Weights of a small transformer language model: MLP 2304 GELU, tied embeddings.
Each number is 128 + 24 x the weight over its row's rms, rounded and kept within 0 to 255. Layers, rows and columns count from 0. The size above them is the row's rms in percent of the matrix's.

# layer 2 attention value, 576x576, rms 0.0639, rows 531-554, columns 144-287
size [103 114 101 113 115 103 100 102 109 111 110 110 105  99 110 102  91 118 112 109 102 101 106 120]
[[146 124 150 100 127 160 111 148 140 152 157 130 152 128 120 178  86 119 124 117 142 113 140 130  92 104 100 134  81 132  84 169 136 122 151  95 155 115 121  75 145 127 139 169 128 122 134 132 126 155 112 126 121 137 191  91 100 100 130 107  73  96 161 111 165  86  93  89 133  87 137 132 100 116  97 131 129 129 156 131 124 147  81 112 156 116 127 167 171 180 136 113 126 100 111 135 113 114  80 156 109 116 132 120 148 151 122 137  92 168 142  95 121 124 143 143 142 122 121 117 117 112 109 185 163 120 147 130 140 123 141 109 146 103 122 118 120 106 116 129 155 155 141 153]
 [138 121  96 128 134 156 122 121 105 109  98 137  71 166 171 133 132 133 126 108 118 157 132 118 139 121 143 130 109 134 158 114 103 102 105 142  91 113 111 114 208  90 130  93 144 101 139 123 141 155  84 127 115 121 112 128 132 130  81 172 132 145 122  93 115 147 151 152 143 144  88 136 141 141 151  93 202 100 115 149 182 131 127  91 117 100 125 112 109  94  98 188  93 111 137 177 151 138 123 159 142 118 128  95 145  95 138  80 144 127 110 141 135 140 121 113 131 142 144 116 129 136 131 116 135 129 101 127  85 176  98 100 117 145 144 138 145  87 130 133 172 104 126 178]
 [108 119 124  83 108 138 174 141 126 129  91 126 104 128 131 134 130 140 117 147 138  90 122 155 111 158  64 125 134 166  96 119 140 196  96 114 110 124 148  93  85 186 128 107 156 159 129 159 173 162 123 139 180 139 132 150 116 128 128 151  96 131 124 136 137 128 138 176 103  92 101 117 124 136 126 171 103 131 111 131 157 126 122  75 123 140 162 124  74 171 130 113 139 110 167 116 149 110 119 102 120 134 111 127 148 150 121  82 110 121 127 158 144 109 131  92 117  99 116 150 110 129 122 113 115 114 127 118 124 117 161 117 126 122  97 116 112  92 103 110 140 145 128 154]
 [132 152 158 153 142 118 122 186  98 125 174 154  68 119 132 138 144 140 155 125 157 147 107 116 144 136 128 102 143 157 104 136 103 124  94 104 160 111 157 119 125 139 115 128 146 101 165 151 122 132 170 143 136  60 113 106 152 174 163 118 161 135 129 165 199 141 133  96 123 117 136 125 137 127 102 128 138 141  91 125 160 120 144 122 153 105 107 126 152 119 131  87 138  74 141 140  87 119 108 166  87 117 131 128 143 151 126 127 132 141 168 169 117 115 139 138 164  93 134 149  89 121 138 116 125 125 170 142 127 126 141 159 139 151 155 108 134  97 114 125 131 131 138 238]
 [120 145 125 132 115  95 114 130 128 114 117 109 151 147 132 115 131 124 112  98 114 106 136 150 136 123 157 114 177 130 138 158 117 100 131 107 145 167 167 129 122 142 129 170 147 136 150 116 110 140 123 161 163 116 127 164 171 144 124 132 124 146 114 122  80 156 147  87 101 123 150 102 132 162 114 160 160 128 101 146 117 154 110 142 110 170 118 143 152 171 117 137 120 152 129 139 146 152 111 116 135 146 117 136 122 122 120 128 140 110 142 144 139 107 162  96 100 112 123 157 130 138 175 150 101 134 119  84 142 152 108 125 134 124 101 166 155 120 139 121 172 150 161 130]
 [118 113 150 127 151  68 131  96  57 125 126 148 140  91 132 155  87  85  99 167  90 136  83  86 100 114 122 159 118 144 125 138 117 143 106 130 141 115  99 150 119 115 127  99  94 147 143 137 114 140 114 101 161 143 137 158 139 148 157 118 144 135  99 107 169 113 146 140 115 118 132 121 102 113 113 145 107 108 126 155 117 118 143 149 104 143  95 114 119 133 130 107 113 120 113 155 119  95  95  76 118 135 165 111 116 170 128  80 150 133 131 137 108 122 152 147 130  60 159 100 131 137 114  83  72 128 113 108 104  91 139 164 189 158  73 126 133 182 122 139 125 138 140 116]
 [112 135  90  98 131 127 121 128 116 159 127 154 128 108 133 149 141 166 129 123 122 122 166 167 171 159 143 137 122 127  77 177 111 122 102  92 110 124 127 154 154 102  79 108 158 131 113 127 100 130 150  86 132 136 128 100 113 136 117 115 129 123 132 112 117 171 149 159 109 153 165 124 124 190 135 113 151 123 160 148 114 183  91 114 151 175 133 116 185 101 138 151 154 120 112  95 129 184  70 139 125 140 131 108 109 111 127 116 113  98 146 119 162 106 142 104 131 146 101 116 151 127 162 110 143 148 133 130 116 132 111 137 116 126 139 122 138  92 141 106 153 137 130  83]
 [118 100 180 124 131 125 134 112 115 123 129 112 142 140 122 185 119 118 119 108 105 119 161 100  93  96 115 119 116 109 125 120 163 151 155 116 115 121 131  99 127 149 159 165 121 145 122 159 151 163 123  96 126 139 153 146  43  82 129  94 138  87 135 111 146 133  84 120 115 142 188 124 137 137  99 125 151 168 167 117 106 135 115 135 132 148 119  97 137 147 130 181  97 141 123 147 128 108 134 100 125 127 125 114 130 113  95 159  60 218 115  86 122 108 116 138  83 156 150 156 132 124  64 179 119 105 128  58 152 124 148  92 130  89 129 164 145 114 105 126 136 158 156 145]
 [143 143  84  94 113  95 121  96  94 145 161  99  97 183 114 116 149 140 114  74 113  90 143 107 149 117 151 163 140 122 140 100 113 155 101 129 124 136 107 118 182 115 126 105 122 164 122 140 138  60  41 126 150  77 104 135 158 174  89 164 130 142  91  73  99 180 134 120 126 120 127 107 125 146 136 101 160 136 175 123 129 104 151 109 137 122 147 126 135 128 111 140 123 146 130 138 151 155 107 139 148 135  91 122 123 125 114 161 128  85  92  92 174 122 111 123 125 108 139 115 134 110 177 129 113 129 114 157 142 188  98 135 122 127 117 151 119 106 153  97 136  97 124 106]
 [128 126 177 102 112 131 145 113 129 139  98 134  95 148 126 116 133 155 150 158 130 128 105 125 129 119 113 121 130 138 118 152 130 117 120 159 143  96 157 109 131 133  91 118 137 117 139 144  85 132 135 169 124 129 121 187 120 120 132 159 106 159 105 120 138 119 119 171 146 118  93 128 177 159 126 141 111 110  75 133 121 138 112 139 110  91 106 121 125  98 157 105 138 112  79 136 104 119 144 166 140 152 121 106  79 118 126 108 166 113 161 146  68 134 133  94 176 125 145 129 141 128 118 159 103 104 151 137 145 106 124 103  91 119  92 108 134 133  98 120 140  81 141 132]
 [120 144 163 137 100 108 114 121 123 120 162 148 111 192 129 158 150 124 125 107 117  82 120 155 145 116 124 129 158 142 140 132 140 165 169 133 134 136 126 132 128 133 126 124 112  97 164 120 143 151 135  82  93 169 145  64 160 180 159 120 128  84 121 115 126 116  96 109 166 134 105 123 138 128 138 111 159 124  81 141 119 106 126 121 132 112  90 145 112  92 102 123 139 141 144 167 141 131 150  71 143 106 154 109 149 112 115 100 127 109 152 140 159 138 171 137  89 160 106 135 124 133 130 121 147 117 127 144 129 143 131 157 165 138 134 119 111 113 128 142  77 161 138 172]
 [129  89  93 126 142 136 121 176 123 132 115 141 118 115 103  81 103 149  87 158 154 134 163 142  94 145 127 104  83 143  44 130 121 157 124  50 120 100 143  99  82 107 171  99 158 134 173 124 157 144 126 103 146 112 134 157 125 107 119  95 153 106 174 146 123 155 132 170 116  92 153 156 153 157 143  86 115 158 162 115 105 122 120 103 163 151 159 115 144 108 170 105 122 128 111 125 100  74 144 123 152 123 109 105 171 141 143 124 103 162 110 129 103 126 197 114 103 101 128 135 107  99 102 112 145 124 128 126 118 121 125 106 107 100 128 127 129 112 121 133 140 152 154 125]
 [138 169 182 117 123 131 137  96 142 101 109 149  80 131  94 114 151 145 150 135 125 131 143 158 128 107 114 120 116  80 161  99 117 140 132 143 112 153 150 164 101  99 132 114 170 144  84 121 123  97 107 123 110 138 153 158 175 143 127 155 126 139 168 123  87  94  89 113 156 127  99 103 153  89 126 103 134 133 133 143 112 124  90 114 109 154 144 125 106 123 105 130 149 132 148  92 133 146 121 108 152 201 130 118 122 136 144 139 138 122 127 128 110  97 161  86 161 108 129 180 114 143 148 119 112 119 151 129 169 163 110 154 142 167 143 113 162 131 156 124 126 154 115 114]
 [117 138 131 147 125 109 108 112 162 126  65 108 117 116 118 128 151 161 131 117 138 116 150 161 102 127 135 119 145 141 109 159  90 140 114 109  94 151 159 123  93 135 182 139 147 171 100 115 135  88 120 129  90 157 115 110 132 135 104 149 101 155 135 145 110 131  96 123 164 154 154 161 131 115 137 165 123  98 135 144 105 154 121 153 142 137 146 132 132 116 168 118 162 125 139 143 123 118 135 147 141 123 118 113 129 125 167  91 140  84 154 107 145 142 147 147 142 122  97 131 137 121 160 118 132  92 146 139 117 139 126 120 163 135 151 204 170 137 137 162 132 145 136 108]
 [113 103 121  96 159 121 115 126 143 130 119 110 170  78 172 103 165  54 133 127 111 146 150 126 125 135 144 123  99 121 153 125 103 151 109 154 106 109  64 113  89 113  93 148  90 143 117 116 152 108 135 172 121 117 143 102 110 117 100 170 140  95 158 106 142 138  88 143 134  84 129 137 171 119 140 149 111 117 124 158 144 138 172 127 139 165 141 146 132 139 135 127 131 177 120 149 108 114 121 162 122 138 149 142 114 142 178 176 162 135  80 128 109  84  99 132 156 144 129 137 159 113 104 109 122  80  99 127 167 140 121 119 147 157 162  92 146 137 108 107 162 135 104 111]
 [130 109 168 108 104 141 120 101 140 116 122 162 104 105  87 131 133 122 143 136 119 134 123 142 108 111  85  89 144 152 158 124 140 170 122  98 120 125 140 103  98 137 146 128 130 143 112 120 153 151 107 128 124 132 115 146 165 111 127  71 119 158 179 147 119 136 109  82 114 166 169 126 154 112 152 116 135 140  78 142 104 147 109 137  78 121 127 190 112 102 179 119 157 117 124 132 122 149 113 131 116 154 131  99  85 144 157 166 111 137 130 141 136  78 125 126 127 127 147 153 128 135 123 117 100 154 130 156 136 144 142 136 131 162 145 156 163 151 123 120 148 143 126 161]
 [115  99 158 182  83  98 125  98 157 122 139 133 121 150 145 113 155 102  98 122 118 137 145 151 173  90 140  91 126 123 173 111 141 120 146 177  77 111 137 129 124 144 116 113 169 129 147 144  78 130 126 125 135 148 104 115 144 122 132 112 145 130  92 151  72 111 147  93 116 164 104 112 122  90 134  91 117 169 159 144 112 142 108 115 120 100  70  83 120  85 114  92 113 182 104 128 152 163 160  77  93  93 113 132 140  80 164 162 120 103 138 156 168 136 138 109 140 130 116 106  82 146 123 151 132 153 138 126 121 150 101 125 122 143 134 150 147 139 151 128 100 119 117  92]
 [118 107 134 196  84 105 110 155  87 119 126 159 146  77 151  99 186 139 105 117 102 176 154 168 113 138 129 123 109 111 113 144 119 110 101 146 114 113  60 172 101 139 116 146 103 180 129 133 138 102 143 113 108 122 126 117  83 109 125 130 182 158 154  78 119 154 128 137 129 169 151 132 135 146 154 152  67 136 165 118 145 101 133 193 126 199 156 131 148 118 154 115 142 142 167 125 125 145 119 142 136 137 117  98 118 128 104 179  97 131 141 102 129 152 112 134 118 164 130 103 150 135 107 150 141 135 136 134 133 145 109  83 111 111 110 137 135 121 149 114 139 123 124  95]
 [131 136  95 152 131 114  99 160 105 120 137 146 128 183 146 140 110 154 120 113 119 117 133  93 114 124 103 119 120 127 104 114 143 104 138 122  96 126 120 130 161 125 139 177 160 151 174 161 120 155 141 126 136 125 109 108 163  79 122 150 113 136 133 142 114 167 114 139 131 125  80 143 112 138  98 138 133 120 129 130 135  90 147 132 113 104 172 130  81 114  92 137 117 158 116 127 123 119 140 144 112  77 123  91  86 156 116 130 122 129 150 164 151 185 108  91 121 125 124 162 122 133 128 126 125 160 168 110 119 136 100  68 159 163 143 129 145 146 117 152 126 146 106  74]
 [114 145 112 157 110 144 132 124 129 165 109 137 112 128 141 147 144 124 126 148 140 182 105 150 115 183 115 156 106 117 133 133 177 117 129 103 114 151 131 137 133 116 126 139 103 106  98 119  80 132 142 101  69 150 134  61 121 185 132 174  96 168 123 134 122 123 159  99 115 158 140 131  92 135 165 115 122  91 146 110 114 120 115 128 146 143 169 121 137 118  71  84 113 143 136 114 123 127 178 135 164 103 122 115 172  97  97 111 155 108 129 120 138 131 130 117 116 125  85 130 100 125 144 136 158 152 124 118 109 125  79 151 114  57 158 142  93 115 171 150 125 122 117 105]
 [ 99 113 148 131 147 150 113 120 121  95 144 137 126 134 132 169 146 114 142 112 114 131 121 125  96 128 136 107 154 118  83 138 125 134 163 132 127 170 124 128 153 168 129 113 142 109 155 145 153  97 124 121 155 139 158 104  84 116 133 101 115 113  86 139 118 129 178 128 164 142 139 181 131  93 139 147 133 127 111 145 108  73 129 143 112 119 134 148 142 106 143 132 152  91 112 113 112 113 135 143  76 123 137 125 138 123 128 126  76 163 132 139 131 130  96 157 185  94 128 150 149 134 114 145 115 110 190  80  92 138 145 120 132 149 134 148 114 144 121 162 105 162 149 116]
 [ 85 111 121 171 157 160 142 166 136 109 185 146 119 110 123 183 118  91 163  92 122 137  86  96 114 135  90 116 166 182 139 145 127 123 108 106 130 164  95  97  97 126 118 154 124 126 144 162 129 127 148 167 163 103 148 122 145 132 112 145  93 109 115 140 103 110 101 135  88  99 132 145 161 139 157 140 158 131  95 113 179  94 149 110  81 170 161 112 101 122 146 142 122 127 100 142 161 120 123 141 123 102 131 127  92 142 136 127 134 123 169 137 124 144 108 141 151 141 137 177 152 170 106 120 111 108  75 176  99 135 143  85 199 134 133 135 146 128 115 122 168 131 108 132]
 [130 106 171 106 112 128  75 123 150 126 120 129 102 122 103 108 128 136 119 139 131 180 160 155 108 122 139 102 129 168 150 168 141 147 133 116 112  82  92 133 133 160 135 140  89 146 139  70 115  88  90 143 110 148 126 169 145 121 122 129 125 138 131 111 146 132 114 157 151 143 162 124  87 163 163  91 112  98 116  90 125 138 139 191  80 173 124 125 134 111 136 117 131 128 126 139 141 106 150  94 119  92 134 127 126  73 120 181 115 133 172  76 130 121 132 162  91 101 144 120 109 110 121  79 176 107 127 131  66 152 145 127 139 156 124 136 106 133 139 143  71 118 133 150]
 [132 140 173 128 110 140 137 134 136 167 106 107 149 150  60 112 124 163 156 112 123 137 129 125 137 129 114 103 162 154 101 134 147 129 116 101 143 146 149 108 117  65 122 142 119 147 138 125 145 116 102 127  92 136 129 119 186 161 109 101 111 127 149 163 113 140 121 127 130 128 158 105  91 109 138  87 142 151 115 163 132 160 124 123 133 146 104 109 119 152 137 126 117 102 171 144 110 153 140 127 128 174 148 163 145 115 113 122 121 132 163 130 122  74 175 100 116  90 127 149 121 152 122 127 153  82 149  98 102 101 132 113 131  88  94 136 126 134 145 104 151 152 147 179]]
# layer 2 attention output (transposed), 576x576, rms 0.0546, rows 531-554, columns 144-287
size [ 98 107 107 110 111 104 107 100 100 106 102  99 100  97 106 100  90 110 108 103  91  95 104 111]
[[145  90  97 116  99 179 160 122 124  96 104 142 132 163 136 123 149 116 113 103 121 147 135 114 110 121 172 134 122 145 129  88 145 152 128 143 126 126 135 144  97 115 149  78 122 144 139 105 123 126 109 109 149 162  89 102 134 118 138 143 137 103 117 144  92  98 133 104 115 135 103 122 162 130 125 125 126 124  87 123 122 126 137 138 112 144 137 128 104  76  88  90 117 142 104 123 115 173 154 139 121 141 132 151  87 108 145 156 109 126 114 128  78 113 124 141 140 165 138 143 138  82 134  72 139 111 110 108 131 154 118 150 134 155 103 105 134 141 122 110 131 139 147  96]
 [126 131 161 114 137 198  99 113 111 136 174 134 124  89 132 130 116 103 134 175 156 136 103 134 151 124  94 154 156 130 101 145 138 131 124  95 135 119 170 118 118  91 109 182 101  94  91 162  97 134 124 119 148  86 113 142  98 132 138 117  99 121 172 185  97 153 125 128 124 131 112 123 124 148 112 176  62 164 150  79 124 104  82 162  99 102 157 127 108 124 150  87 105 142  89 142 191 166 169 123 120 126 149 131 132 108  91 113 154 106 149  90 146 116 128 127 112 108 100 104 131 140 116 161 119 123 169 127 146 150 114 138 129 126 106  93 129 115 147 108 132 137 128 103]
 [162 155 173 130 132 129 122 145 170 120 121 131 152 147 162 138 131 122 141 104 164 117 140  92 137  92 162 134  75  77 153 100 129  96 163 135 122 135 109 128 124 105 144 129 105 116 109 135 125 123 127 150 126 110  95 115 121 150 115 116 147 120 109 122  75 135 102 128 165 111 137 121 122 148 144 130 149 138 128 129 114 116  87 130 133  99 101 153 128  64 106 109 130 177  97 149  78 147 135 153  86 138 131 114 151 147 135 178 139 153 133 109 129 129 167 128 177 159 116 174 128 146  93 138 141 133 114 137 114 138 153 147 140  98 149 105 142 164 151 120 145 141 141  97]
 [126  94 131 109 133 114 130 117 162 110 122 102 159 128 107 119 138 104 124 127  99 130 139 138  91 134 131 116  80 129 124 123 197 141 146 135 104 112  59 131 133 112 128 112 154 139  91  83 134 130 127 133 167 170 109 112  85 104 139 101 138 148 104 143 103 116 118 146 118 119  93 104 122 116 138 116 101 115 155 149 115 133 122 159  86 163 146 158 145 134 117 146 111 158 115 110 119 144 129  84 157 144  94 110  76 108 130 163 147 147 121 152 129 167 144 102 156 120  92 119 143 112 107  91  95 128 129 130 106 133  81 109 126 104 144 150 143 132 133 131 133 136 126 111]
 [ 89 138 140 147 152 132 121 146 178 124  94 145 140 123 125 148 114 131 167 184 145 121 125 128 113 156 121 138 144 107 144 114 167 186 140 141 137 140 111 138 164 129  98 113 124 113  92 121 157 120 130  86 122 144 160 123 120 155 139 137 140  82 185 139 143 147 126 166 125 106 112  96  82 102 152 107 114 142 160 138 124  93 130  99  97 117 103 141 156 164 142 143 122 147 148 123 114 122 165 106 142 153 157 118 138 148 118 116 157 159  78  94  84 163 118 147 154 153 107 144 178 123 122 114 173 163 148  97 134 125 113 124 140 131 158 146 127 132 116  88 112 106 124 126]
 [150 138 106 134 109 133 127 108 129 134 142 150 112 134 117 124 175 144 156  90 155 109 175 181 158 138 129 114 154 120  99  97 122 138 136 129  92  87 166  96 149 146  99 111 108 126  81 127 141 108 149 152  87 103  72 162 102 120 150  95 158 110 140 136  88 166  99 103 114 106 193 116 109 135 147 112  88 151 117 126 128 136 130 135 142  98 142 151 143 106 141 156 105 152 144 117 135 107 125 148  79 144 128 113 124 126 137 149 109 131 177 190 119 168 148 146 137 189 129 131 109 157 146 127 157 121 112  64 160 131 133 131  88  97 148  96 120 118 167 114 109 140 119 107]
 [134 137 133 148 147 131 104  89 153 109 178 135 121 132 143  76 153 111 137 114 134 147 102 137  93 120 107 135 149 115 131  72 159 151 129 188 164 106 117 139  96 156 129 132 115 187  96 157 128 144 126 132 126 147 178 120 135 145 172 134 118 150  88  93 115 157  99 133 150 108 161 137 106 137  88 188  93 118 121 100 136 107 117 116 113  97 110 132 103 138 117 110 152 116  96 159 109 154 138  80 156 126 107 157 156 144 141  94 107 119 102 146 123 120 142 184 115 103 156  99 119 130 127 133  81 132 140 138 173 114 141 127 141 172 114 142 167 163 102 154 129 138 113 160]
 [135 140  96 111 100  98 125 149 112 152 148 115 152 158  99 103 145 112 121 109 104 112 133 126 164 106 136 171 140 124 128 147 114 113  98 134 137  86 139 133 130 108 165  81 132 107 132 110 160 115 128  99 154 123 132 140 121 104 111 168 123 137 178 104 137 114 112 135 134 123  85 209  91 162 160 134 117 121 121 133 128 113 138 101 126 139 145 121  86  76 103 107 124 102 135 138  67 138 113 111 148 135 145 171 173 108 173 118 126 130 157 138 102 147 103 151 164 165  67 115 148 112 106 129 144 140 122 141 123 118 140 131  72 137 121 110 143 107 159 116 141 134  90 138]
 [107 146 143 130 139 130 142 154 131 137 120 151 207 128 168 142 158 107 135 162 139 157 150 169  97 142 120 128 176 160 151 135 112  98 128 175 167 114 135 105 100 174  85 108 112 108  96 135  96 137 124 121 151 149 146 192  78 112 110 137  95 112 134 150 115  78 133 112 146 135  97 127 143 131 116 160 101 136 152 128 106 158 122 146 101  91 135 130 138 134 147 165 150 127 111 129 129 126 101 111 145 138 170 123 135  91 113  95 126 110 144 157 113 131 162 125  91 135 152 114 103 153 150 139 143 106  84 126 149  97 149  71 129  86 172 151 134 141 124 113  74 136 135 125]
 [161 108 107 104 164 149 168 117 111  87 155 112  92 130 115 171 105 172 164 120 149 111 132 122  98 125 142 128 155 141  89 111 127  91 163 107 127 138 131 144 173 112 130 128 126 134 181 112 134 128 143 167 121 113 113 102 160 119 106  81 149 129 157 148 109 171 141 132 135 129 108  90 109 123 129 125 110 150 127 108 140  97  90 145 179 122 163 119 121  99 138 140 104 133 172  66 187 152 132 126 128 138 117 133 118 143 120 151 125 160 151 101 133  88 129 106 110  91 147  60 124 140 136 150 149 126 119 135 134 139 135 152 111 140 138 145 125 133 134 105 121 186  96 142]
 [161 127 132 147 104 181 145 128 105 113 105 136 136  87 108 135  89 133 164 159 146 150 119  75 139 143 125 118 105  99 166 131 124 119 131 138 134 117 148 125 105 155 124 173 131 127 142 164  91 105 130 158 115 138  95 153 133 133 133 142 117 127 114 156 113 142 148 119  99 102 114 124 112  82 137 118  84 129 182  93 137 127 149 132 111 143 101  81 152 118 158 108 113 124 117 101 127  95 128 181 101 122 102 130  66 133 137 164 143 107  84 101 156 109 107 180 119 118 125 113 126 148 105 132 107 138 109 121 136 122 129  87 108 117 117 143 134 131 139 126 125 102 108 143]
 [108 145 141 100 118 127 150 125 151 124 123 154 156 121 144  86 130 113 161 106 104 135  96 112 159 157 105 121 123 106 166 117 109 146 148 124 108 169  89 159 177 117 125 151 113 109 109 123 169 132 132 134 166 128 128 112 128 138 159 132 109 140 105 148 105 111 141  68 160 116 104 106 118 114 115 125 152 122 133 133 183 177 137 129 125 130 142 149 112  99 128 133 115 104 126 153  92 173 148 124  94 123 156 179 109 147  78 153  93 106 136 119 112 112 113 128  96 107 127 160 115 146 113 118 130 100  88 107 108 124 121 133 107 142 144 132 108 130  99 168 108 111 118 154]
 [121 126 109 123 114 156 104 115 103 166 135 144 148 112 114 136 129  84 112 162 192 120 128  64 123  85  92 113 135 117 104 152 158 121 128  79 184 127 109 109 101 145  94 156 104 129  96 127 140  95 113 101 121  97 122 147 150 132 116 124 117 171 130 137 127 156 129 138 142 142 149 115 136 130 109 147 124 134 145 121 122 105 128 170 100 117 131 110 110  62 145 118 118 117 141 185 144 169 159 110 124  77 122 116 100 118 144 139 138 114 145  97 151 111 210 117 131 118 126  98 114 111 176 124 141 121 120 144 118 138 142 125 127  76 133 138  62 134 122 109 116 102 149 108]
 [106 115  42 123 142 134 171 136 155 111 145 125 143 137 126 143 113 129 133 115 132 147 121  91 125 149 136 130 150  73 133 116 141 140 132  91 124 191 137 115 141 157  71 100 112 171 102 133 156 174 133 150 141 142  84 126 166 152 131 144 129 123 150 119 168 132 164 180 145 148 145 117  95 139 106  94 158 127 147 160 134 116 124 130 140 131  85 137 133 119 124 146 109 155 138 106 120 121 103 129 119  90 168 153 162 170 101 180 147 112 146 115 125 127 153 114 125  64 191 109 124 153 136 115 164 136 130 136 124 125 136 127 105 109  99 113  88 128 120 132 138 114 147 154]
 [134 164  85 154  88 170 112 156 129 125 100 120 145 138 124 115  99 145 102 116 126 138 119 122 131  96 153 185 144 132  93 129 144 108 111 117 109 158 154 128 151 145 133 120 136  98 163 146  97 161 113 107 105 109 115 134 127 120 130 117 113 118 112 171 153 162 129 127 115 137 148 116 117 117  87 132 116 134  82 129 111 111 126 146 119 100 135  98 131 112 127 144  98  98  97 122 133 173 135 141 114 167 130 142 164 127 119 102 115 100 119 120 136 160 137 108 150 143 162 110  87 134 104 125 154 117 124 149 117  84 147 155  87  87 151 107 145  97 119 143 128 105 145 127]
 [108 149 114 104 125 151 114 130 122 123 117 148 166 126 106 135 110  72 120  74 149 162 121  96 146 103 132 108 118 101 126 148 144 121 150 113 113 117 138 134  90 101 123 129 143 125 150 140  69 104 119 179 118 153 162 126 110 130 107 136 138 103 126 108 121 149 130 186 156 100  85 121 101 159 128  97  80 105 141 136 106 155 118 142 168 133 143 108 134 101 151  96  77 121 141 145 115 125 132  74 144  91 107 177 121 149 108 139 120 109 166  98 128 126 117 160 119 154 140 158 117 157 122 130 123 102 142 105  89 101 144 157 132 108 149 108  91 127 159 106 156  96 160 123]
 [124 145 147  99  98 173 113 103 120 158 140  95 173 108 113 163 141 126 132 171 159 145  89 105 137 105 144 149  76 152  99 167 139 120  69 110 158 148  86 121 137  91 158 124 160  95 136 124 137 169 131 139  68 117 119 160 127  89  86 149 128 142 170 125 131 118 121 188 157  95 136 153  90 146 143 146 148 123 108 127 155 133 166 119 106 141 131 129 141 186 147 174 158 101 112 105 168  73  74 144 141 136 137 105 126 110 129 114 136 131  86  99 141  84 122 126 130 111 119 132 119 149 109  92 143 139 128 141 144 128 149 112 153  80 135  94 130 111 116 120 149 137 127 164]
 [ 80  92 133 107 139 145 159  76 149 120 121  98  83 189 116  98  95 113 118 134 128 187 103 126 125 102 126 148 116 126 104 142 128 123 150 109 167 134 165 103 123 145 132 109 182 125 131 134 121 117 131 174 133 131 158 183 176 130 138 148  93 141 107 140 119 150 131 134 110 142 122 124 107 121  92 131 133 127 136 129 100 161 128  97 138 105 125  98 141 111 131 132 118 115 103 140 134  94 126 143 120  70 135 114 112 142 111 128 128 102 121 114 129  95 131 105 174 127 126 155 107 130 102 157  95 117 137 114 113  97 122 158  99 180 126  90 130 100 145 109 149 131 152 173]
 [ 86 106 125 147  97 116 101  55 115 132  90 107 147 117  88  87 136 141 139 121 143 162 108 157 142 142 149 141 129 136 111 123 166 137 107 156 162 173 150 130 162 134 174 113 100 129 127  82 157 142 118 116 113 124 138 135 128  87  84  98 129 123 156 138 125  77 110 115  89 136 164 110 165  98 122 152 141 114 144 162 125 112 132 115 124 186 127 137 152 161 168 170 120 133 137 150 140 110 105  93 151 133 165 162 108 156 116 141 111  96 118 103 115 122 126  94 136 111 112 127 147 110 112 121 135 106 103 139 113 117  97 180 111 110 120 135 122 129 140 117 120 132 114 142]
 [146 101 108 114 162 195 133 108 104  57 117 110 135 108 139 143 148 135 164  78 140 111 114 121 138  84 132 147 109  99 104 131 124 122 129 117 139 129 148 112  78 155 134 166 149 155 106 140 158 135 156 146 145 190 128 152 164 117 133  89 145  97 126 128 127 137  95 129 155 146 141 105 131 144 136  85 141 126 190 137 140 149 129 111 103 155  97 133 130 126 153 147 158 107 129 142 148  91 100 136 110  83 168 138 139 111 137 143 129 142 124 105 162 150  86  90 116 126 141 105 112 152 101 144 126  97 155 111 102 112 145 124 113 178  58 121 144 136 125 101 155 114 130 158]
 [127  44 123 154 117 119  96 120 114 145 118 190 170 126 137  98 139 128 129 132 112 144 175 152 133 103 115  86 153 135 150 136 113 165 117 165 155 115 150 130 147 124 146 115 177 148 123 158 147 147 140 155 142  93 124 130 114 107 146 139 139 166 145 139 126  91 101 122  91 119 132 123 151 140 145 134 155 148 127 137 123 155 133 185 134 146 142 107 146 160 146 104 105 142 120 122 102 107 116  94 142 137 139 147 130 162 142  93 144 117 144 135 127 106 141 166 134 124  77 132 140 131 160 102  79 149 116 119 132  90 139 170 134 125 126 142 131 116 113  88 147 135  94 151]
 [179  89 209 109 147 126 163 144 157 119 106 132 148 136 139  99 133 149 119 136 148 112 126 155 148 117 127 123  91 120  90  96 127 131 137 144 149 160 165 163 122 133 157 143 123 135 142  89 129 137 114 115 137 168 107 107  81 146 118 109 159 116 150 123 149 132 144 134 137 158 167 106 127  83 121 150 101 117 128 161 137 120 128 115  95 154 162 154 146 143 119  93 145 145 159 111 100 106 172  88 160 108 112 111 142 148 112 152  92 128 110  94  86 105 132  86 118 182 143 157 133 162 117 151 113 101 145 133  99 103 113 197  86 159 152  99 128 151 129 123 103 169 104 113]
 [142 135 123 129 142 128 152 100 128 129 171 127 105 148 139 116 178 138 151 122 108  96  95 117 163 116 100 130 117 143 156 111 133 135 114 103 112 135 193  86 125  95 130 138 147 151 102 166 142 155 127 176 105 139 152 118 101  90 114 141  85 132 104 134 133 157 151  88 135 116 139 142 168 147 105 137 131  88 110 156 124 168 135  60 161 140 140 126 106 134  91 163 123  72 149 111 133 120 119 128 162 148 137 136 106 128 107 141 148 103  93 199 124 136 155 121 116 121 124 128 128 119 136 137 124 130 109 157 138 106  95 105 121 121 126 155 138 130 141 117 157 104 148 157]
 [144 124 109 130 110 123 121  90 115 125 156 133 119 112 135 156 128 121 167 114 138  63 152  47 139 137 126  95 116 164 164  98 103 130 165 138 130  95 100 145 118 138 141 127 129 168  94 111 108 128 133 101 160 118 102 149  80 152 161 111 140 149 132 100 134 117 148 120 138 116 108 143 118 135 131 140 111 114 104 119 129 155 106 177 124 162  82 155 119  99 112 132 131 166 162 131 134 112 117 120 119  88 139 143  98 107 121 129 116 171 136 142 177 169  90 125 141 119 117 117 146 100 119 150 115 161 129 126 108 138 116 102  92 150 176 159 124 106 155  96 130 143 112  98]]